config.yaml
num_hidden_layers: 15
hidden_size: 320
num_attention_heads: 5
num_key_value_heads: 5
head_dim: 64
intermediate_size: 1280
vocab_size: 32000
hidden_act: "swiglu"
norm: "rmsnorm"
norm_place: "pre"
norm_eps: 1e-05
positions: "rope"
rope_theta: 2960.0
rope_fraction: 1.0
qk_norm: false
attn_scale: 0.125
bias: "none"
tie_word_embeddings: false
parallel_block: false
init: "normal"
init_std_qkv: 0.0356
init_std_o: 0.0
init_std_up: 0.0356
init_std_down: 0.0
optimizer: "adamw"
learning_rate: 0.000812
beta1: 0.9
beta2: 0.98
weight_decay: 0.17
lr_head: 0.00597
max_grad_norm: 1.0
warmup_steps: 254
schedule: "wsd"
decay_fraction: 0.687
decay_shape: "linear"
final_lr_fraction: 0.1
batch_tokens: [32768, 65536]
max_seq_len: 2048
doc_mask: false
train_tokens: 285900000
max_steps: 6051
dataset: "wikipedia_en"
Each number is 500 + 25 x the weight over its row's rms, rounded and kept within 0 to 999. Layers, rows and columns count from 0. Numbers have three digits each. The size before them is the row's rms in percent of the matrix's.

# layer 6 attention query, 320x320, rms 0.0497, rows 0-40, columns 160-239
098:467490509527500494492531497510550483485497488510470522499473483533523516495482478489511514470480486523523521535496526519534503506524493484504458471490514521507509439479476510487489509473505541527465497494449496490497487566518522466531520538
113:521530457476450490457480478462525518507520514523497497475508495519493491533460480545480506506481478518459517530464536504531507536512494499538557493510509509579488530503498509462486506485521541525529535546436479494496509543500510527490522526
127:502519499487520496443515471455531526539497503523479479469476521499510501546495480516510493497493453504482482498448478480546541528535492473525523484516544508551510510494486535484471520480508520523515491514428509534493505562499502490514483491
098:551528471480509456510480499457470515471486522501574526497547563479483482522502501539486526523456478516489475473468476524461517510507491490525526505519492471517501527547496492533467519510522480481551494520523493522460486491481465501497452473
094:514504513502508501467539477500529519520525473489481491454461501521499517511501507511491495486477455530503512562484510519521530528483458464522497467484536532544524476483486530493472530468525564517520510518430481508506483556502519508534498539
102:536527469507494483488459545496484514474508494464564509511507519520501507519473488490471536527507514545481494495513515543469512471501486520494524492505478477485478510518523518513481528534474500458489486502535439473525538481487485492461494528
092:498458484499503509508462470564499472484514518520511490550501466503494460457588549488509521485498520473483491482502496513458501494468529545477515500490467510466498490492497466497474513542462505490534462476534512517517542532497530505476477498
108:461450520492504518493504472532541503518511524497471472483480448532472490462485461487510526466544479493470498547527519466480474484473519480509511475493539518505485499459466478467490468461485534536499506496510503461548489497512527514497484519
095:485536527518496531504519492510498509511483468495500505489487519512506515512519495506509474539494512552483552528506517542547548557514474476520528490564471500518532517475492494483481508491520522496471512455445485518490475473521510541509505508
099:526494473500548478433489535462459495477499526449561526510497511512519499537496512508490513542489519535505502496497501525512518475525486540472488498536478459483514492536541507536479536562499486470495482492531452510506531519513484478472500476
087:487531511501488518524531497540504532532469489511458494465490472517482506493511510478508474470507476476495541484510540507534529527464485491516494467524528503563495450471464464506483490450515493528452512520436519509512531481536501500504518543
098:547542448508499517451484495510467474469474494505524518509493512503500473547534525505494502533475541542484576505507527565494534553505473499528502493549478489483510489520541476503447515535512468465468517481500439535498522489513485504483502490
109:484469538485499489549514493536556513528519483510485472500464458497478491476527510448504508462543511469477476484492530470490459488489519491492493513469495544516486512466451512476531474457522514525520514502493545472518469476484528513491490526
097:476505517481499488504516518530498525492505472502434502480457484544485532489476491484500491520512495515507544533539547513506514506517442490498506469508505490512520508500499486520509504431518505499436478507469506498517508480527465551495560535
101:554522448523482489436491481482480462471503506509516508477510547507515514542484508554468493526440474525526525519483478557508542547518501508525520481512499473497528499538520486506485540521485496482478507487493442525449541501497489471494496505
102:505502493504553492485496479465491454496527527470551509522528537483540506498501485506508510481488506466526456470458433466498495503533505517459491490492478516471473477511499512504498489531469503484559479498514489497487526547476490463492458442
111:515514480505480537471484519532492500466485514498485510488502501521492492528523516537508486513474522543504556506552540511505527517499467498527527472498535489476510497526510451528483530451554488464457454493496478524487537471527446531521527537
088:502527457495496495506495520472513461486485523497531548499525525490522494525471479530475492534454526536513515514555515559484501505537496513517514504512448464461524527547529488499510490527489475501490520503542518526478500497537519537494494485
096:502514495510546470461516504452499491499518512500501526526520521490533518509471502524497525514505515488495449498491486503463492461546473536485498528510472486437503512502501515491491494541447482503528514507555485488486471526490516499499485487
101:456491539501491501542502491523519535533515469515464478493476462511496504469484492449520524459543490456499467496486467434524486484504541493460502499483502536534490529467479560494515445523491523513502528523503531481518446500466519504502491497
114:488489452496477516443498524518486493458494509510492529497498503537474515503487461517495498528476499557496546525558539544489514485506456503525517471503527463484509492523520467509529527479524486494475472486518467499489506471513462541500523530
091:490539460512490452477512529442478469465515513514539538498526533475512479531472494545454473542474496540524510494541530556470507493540506508537514493522462466460500507537545508478506518541487474523485513510527506509482500513555518504484478486
109:497478487512488529507468511554504518500486486515479519449493486500463491508539490488508491488486517516469545510541549493504512513489511472487535484511517518515483539503500442510522482459556507500509475503481511504509483488499467575499498529
100:497519455493501468499515539472504491470478515504527547509517494528517512506486460508475493555489520552494530533539537540491491465547460493505510489507465469464509504520537476499533493501499506484487470500517493489498491507528484515489528512
112:471517484484483485480498523499538519469477515495466523491517485519479514514464487482500496521506535543490539538563559514483470476498447476492522483520481473462507524514528495494546466480511513489498495483541505471502470485511464566503529542
099:509534466511514467487530546465498491468474511496517535526551523502536523522466482531447481537480523564539527535521531551507494455544478520497494517526472453452522496522539497503527496497479490491498517477540508511485515525517499476500509513
092:550532482516482529447461469498467511480473495455494514483494534499499489526498532523480487523476492526512544496520498524508535511467499496512499465512510469454493495532522472507463562501527469469476442505495461534503516476519445497481521515
095:510539470501512497503523510488489449434494517521505565503515519504511487550517487530479479578468522538548531513537520541506511461530461479493516492480479444464508528538547481482550505506495434490493501471553476510461504500542490523509496499
101:468448504481483485515497525509537536521501492502475463467486476526499510487490482479533514460544527502468488512521518483513479493473522475506520481486508525531506540460496511467506473472541553530504480498476532505542486484477479519472510510
087:547540446496485500461488490466483465488466500471544521490517563510538518527492504518486457542441495561478528516519485550510532511504527498511514504535509468479499484537539448518494550492502491528487485489508497523492533530528467511473523487
089:527495468485499482424474512467454522487460515472522514478506513486514506520448500501476489524495520524464540522557518525453488485489475516484496477554490473454503529508529475542498522482498466476541462504510511510508489501517466526492522484
102:550548480501484470475496517457481464454477531501519542496519528494543501522494509540469480564461527537545514533513496542522497477528470503495487513497466453467511512525531493508498530501487472447501497493540490530476523527514470448521525503
087:481526525491517489516526520498473481491514507513494520548490460497478514464494516483471513479550483457469446524479484487489500476519461530485478502477490500495537484487461514480535493530483455492542530531525482452479490496521537502558509510
101:449465531474482473531511527523514541516507488506445470525487472501446508481488521480517527482541485494494471466477517462476480478512489501484485526479512526541456484457458525489524469506497495482535523521485510452527465512471536498519470503
107:509527472510496469483487541476424503515481502484495497532491492494508500509450540496509481515506459515486476491466498508481519496508518529488461493531514513512514469508497522539500560507497468468489526511512463498509507526500498461519485464
087:470480495505488518515454470498557508502515480523486486478544473491481516510513488558517499453475506483552516465500467468502517524523497472504522508469513500523455509479508530469484451505542525520501517498496517552482462486493517472504504501
098:588531470507527486480504496471480469510490512469534522492508568501541509512534518526478457536475495534514530499481492523525515511452571523504519500532489451480518513555518488530483553491487471508481483502511511526477544513517475518461492510
092:492555534489519470545513523500451485509506483521482511570458479497509515484500535472491508498516478477484466477446479458496504489520523531493482503479513534540527484512467510520522516507476476486501546529504501460507494494489518482517482501
095:471458529439499516498505484531526518487534490518474476468480485504477475469469469475532548452539513470442479480499482454475471489498463467500492502507560528526494520457468508479515488483499557499506489527472469460521448500459552501511502496
087:509502462498488530453479498471480496503480509479533496444510557488515504535528524520496466511461546531498541500513521527521500513479502487495539475544472485472498554519536485518464529477532507522502485489499506542491533523498477533467515481
094:472507497491487467557533501509514492509476493509472532493505470484457518507469477488500512520520496507488454449510528494451497492550448458465482510448486508546497493491488529497556451467536488496522550475535521465508430519518499538498494525
# layer 6 attention key, 320x320, rms 0.0505, rows 0-39, columns 160-239
096:503521532459460512514480533470500485497528494513531476499468527467543484506478505515512551493483474531552522471526477534507489542504548505510492546509491483525551535502506529494545517497493504518466492536546505521476478488497508504524523494
110:487522520524532502433518483499475463527539498435524504506533528474519517526552510499463545502509468511493501524506477525512482503489550531521512539510521500527503530481490485489504517500473466535504517482500470547504516466496505510513482464
118:478536543471548499479514462467511461511502494454535504458547504485554537544523495520474535496480473534492522500520491489564462504508526530502537543488531486533526502496489510490517473474487480530495547500494536509483516521490536489510487527
120:533493520504528534486528455504574488509484546495510502464508469498518533500548512483511508463535551498457519480500513467514486503463465504494505513497515500469502454500496530486497452456453506525518533448513466444520529511513453478521522534
098:491483535483533503427527484465533481502532519475523502473550509472538534518527492484499518503514511545515540507490503491567458471494521477513536532495520482537513492479473518468513473472472468551470520481505488469513528536503475498522499505
098:529455449529475491495507505535476503527504481524500492520476508543459467452510508439490458508530530489480482519476509476486498472494485446513451484500495533492494493486470460516474497531506522502503509477461489462551474476517512538478501509
093:529504440511477467513467531514467528478534514532478472498482453491503481520486547517517492498509501467502464535493496550443521488497506525490492472520483499509478516520520525489487521538496563494481467540521475554504499480498477503456510479
103:484502522480522485497524471456499480476495508469543527460574529474508549518518485538486509521476477545513508483471493517526485497502551522487566520464539471522515519507518532479521532489511474505490533489502534528494531516503540502534488500
102:482492467532504472433492485524464454517489470472495499492503490538452481478514519473476499503505481521509519541548491485520469514517487464517482488526511503478503507466467472482507503479502483498477493491464518499498496475466527548488519498
087:538480453543497522533473519551482525498515505515493469513442490521464465480531562494488469456511536462470451516504526492444507521483465506498447434535479521507499497483508471527497511504496526476519465485530522503534504492507514483466471495
084:496498506528518498436519487487488487523474493482540528467499470514513498498511500465477536503499501534468552523515527477539467518519489473532476512501524517493537519474488487491501482482494448513475473486470501496488496503478519528546521516
103:523481468558539498488474530551478490526537520488464478494455456514473476488541573489482497472545527468483453556508489492452522484496476498511455437540479541471469517462478481491500518543476542494468497507527485520529508512481516511461499510
111:490466518518504475471511495479479463477474506497513538498537509510494491504543465497500522526459479588512562530533511523541479505533507488521537522514553462493534498517493479484546516462510451483463478463467519520478488502546495537543503481
088:483473492517533501489478509546472477515474503467480507509485447522486487472543488481468506484500510509496541528478509495477480491495490474526460453531459523452479516444465502475521494509494495480473484491495525504524514483457536521510484473
104:511525488479500510515506501502531515539547515501488460449516489508526494496493540498511503477517500456465412517507487476482499507470525523470482509502475490513484500507512502518455479560457569538518534513546453486508517532477484463427507520
100:544516512506455509543518489468514549464489510549500539479511547467526510525477483523532475504459519511520459459515504496522535510484541516469542506462543465536520489554553485494497519488549505506502515511484498544479494497550465478509492481
113:486517480513499466510504520521516484523515479483468457496468480490476502462498504472497494452535516430493455506467481481463471484486493537500453482511453554478469491462471513493485474548453552515539531501514494494549510524445547504450487515
074:515532502475493506532495499494525520485506524527472492514544523485494483536466517525489483516472529482485491462507520482506548526478484546477525518497533489519495485540509466531455523515500534521525522493479534516466536543523481472498491484
095:515471494519484536531501472480490562459501514526511546497525551501475494517465483532532491525481497510486512477498497516486562531476504501484565506470513460513516532570525497506475521474524479478508487485468486487450474496535486478520497495
086:462497507491495498456495493490486482506501481454523510529489480517501529517496468520481534496501457518520577497507491491520484516513494466502523544514477502484458524457476545482563490473514475465503506514481497473494496468463502507561497490
101:496526489484507499529509520507525472511515489472473487497510495507476500482477534499478474491518540464469459481467488478488516506490479523480477484499448525494509505505491508521466495546464547517521568497511494483513539569469561485446485528
089:503470492502496521540482477499500551478507516520531525493535510493491481538495507529513481542456488523492482485538513487500548521488506477502528500471515461535520508575546489509481511503535503516512491463494481512450506528578499468488496476
091:484513498534524484467468526515497455526494500473455470508488465525478481471518524480460490467503504475492511527519499470486470477529493487538445491535484535448518504481468486497515476529450537528492513483481530506538508515441548516458514519
094:511485498494505525537500489511507515477505540533510503505537509517481462525519501517476485525469513518472506456534516489496559527485503488497535502490502455514511496566532470525475524523522488502512514465482513476443517498544514476502501472
098:480505515476491513492490524502511495496479516502464485523509499516482460499495519507478457506473517484472510473507510472493536551505480493493479502509463519488498514522479502538472494540500511501523517502478534474466530542474549480502490503
094:514486507500477533514493489502520523466505512519524500515516493514495476520509502522524484517475512509489492472527515500503537555473506493494543516470510437512522488587525479533469523505544480503509508489470482476449516502564468480529493464
096:485499454516540486503526506526519515485493520529467490507531517468500486477497536527513454498518510461468405501482510481459507472498525513504491446487496516478503480522528463523483483521486542517524485517503498514510521562514485477462503487
084:504486503510482512528503480485493544466531530523536505500537527488480483519522501524502483517476496508501500480525490500477537529458488473517528509484511456535504529576553497520465538498537493516499505458468498512464485502558473469518486459
087:466521488487498486453506527524502441540514497459482493518517451548512521475523528488464522486504503493477511498476533491519457472514508515502492489530465511489496487466454529481531486512445470533504509499512533478525546508437570485485499551
090:503497488494490511537500522484510542481523531534524497506496532466477493500502513490487463527489494517508432500513502483493549495430505492465508468483523456533511487571570471527505531522539529515504513490502496515495506514535490503476485482
095:529500468497504550508466532526518520481497508522483489523507515515478467497491529516485461525467499470469485474505502495475566537459490529515491454519485487500565494527519449491475507513525488525531494497467516505445526535513491473481512498
081:503496510512493532535483487476514572469515499537530492499520511464497491535497511522525491505476514503495457477528506512476549525485496509496526492472504482534511503575537500518487517492533522523509486486504490515488470487568476480494489473
098:515505505480486481529516482472450504486475484480536519470521518506520520516448463479510492504520518525475542520458526504532488507529489541488529518484491524519497536459459552478482499488512510469478553520467524512520468457522488550517512505
086:490521502475521486478476491500529453521490480471492484502490480516511483482470499492477508481522496512499522510482502493525460498549485487505471519543490537473492494432441545477500480513470491496496506533499511480494500514444523516516487508
118:570556514492491489533501480493523522540500463494490486459460527497520505483505531506446517480499497482492479515501474498505505508524487522536495534501520524514525515474486537502469507523472544517472534533512482535503466510497504486536506525
090:478489511540512482503505475534504452491529478501483491509489522494523472508502499546502533500499475520484482541537470506465467501511521488507497509499582499499448484480500447485505491500461503523512439478492489525495498480484498512454497520
077:505496494503506523516475533504477555474474506507492503510487504498457520514531504504512474509496551501514474486490524483485538487463477480510491481484506470540495515548564477520507527483527529508503506450499493525497471470537469489492503494
116:519551542495496509494491504476490498538473465468495488498487491532512520508476502484478527466503537476498553520494488509529476497549485536519465523522512545486527518431469543487493475489461531489481495513502509510525470470524491540531518516
080:517485508481514490478537482472501473526518467480492523493486492525518498492463489502464519506521474482510524492479492491535462482512495536477490528527453513465491474466425519484520453517481504483539497534518493488512504561446521505513494529
093:510477488503490531485486534505505537452496543546494496499479509470486485522513518510536484531481510521517470489519528501455536503457521467504517453486511470515479477577562443515510520503554494501508459476487482503480499515534485508477516487